Weights of a small GPT-style language model, trained from scratch on English Wikipedia.
Size: width 64, 2 heads of 32 (1 for keys and values), MLP 192 SwiGLU.
Architecture: rotary positions, untied embeddings.
Each number is 128 + 24 x the weight over the matrix's rms, rounded and kept within 0 to 255. Layers, rows and columns count from 0. Numbers have three digits each.

# layer 9 MLP gate, 192x64, rms 0.246, rows 188-191, columns 0-63
101133107131126135122139120113123070125147132143159132140128111140139125169116121098162131102107113121121114102109126135136114141133102114088139197176095133127089153174162110152120116041118139
147118151109131141093110133141127130129152144088125161155101143136130135148157161138125102134146144150110145068152124144130130175171104136164137103168182168129105129175102132163154095135088143
140096167129148145131116110104129105124158101139096131137138101159131126152082120158137130092149131172150133131125085090149122126148115141154125134135094154095109118149136137133111186163102109
125147111144150157151172143071091174140139111130075127169088130177122116133152117149126104101112116145119145117099139156078160131109167137151119167103133116129111111142085142115151131130113150
# layer 9 MLP up, 192x64, rms 0.247, rows 188-191, columns 0-63
098108121150110097131097133105105086125101105148120151136115165122115152117151118099126107144104133142145148106141105143127125178158145141128115104156096084096125096124133118117137126114119136
141116122119129116154124106108137138163123149090158100117130117091109097120156136099140094107075138114164114120161105154123151133066140154163120115120144096102164145126117131130098155095147124
102102138129147129147127104117129139104133132159135162130094165142129151093106101130140149171173113171173140138111170145127080134115164137151093123136107102134119126126126176147135155125131147
132104120177197116150079128109134149167124114127110118159165105148125137135141116120129131102117134111105119117169155163120101142130138096126106107102113121082101172134152126094151108123122149
# layer 9 MLP down (transposed), 192x64, rms 0.247, rows 188-191, columns 0-63
137140131124148145140132098142161122113115128089109136144115116114132103123136136065163128126111124126128102116153157141114144157084107131110142118100167104136161099138123125106126150147165083
136111112113119110115117160108106126123132128112130107113126135156098179120125154127150103136144117116127128099119134115129157117123075053099124117159159111154070088138124142141115121139168088
166121117130126159144121187143136112153116144127150124157139116121117154148132142130104136142137168134095111149148118151135138124157153168125102109112156190138103119112113103173116166094138106
088101102133120109070159125156130141149098098116129136150118132060097107092142109119132171140133133142082163192128152121123149152161146140164120100151107144103114115125111148119119127154145121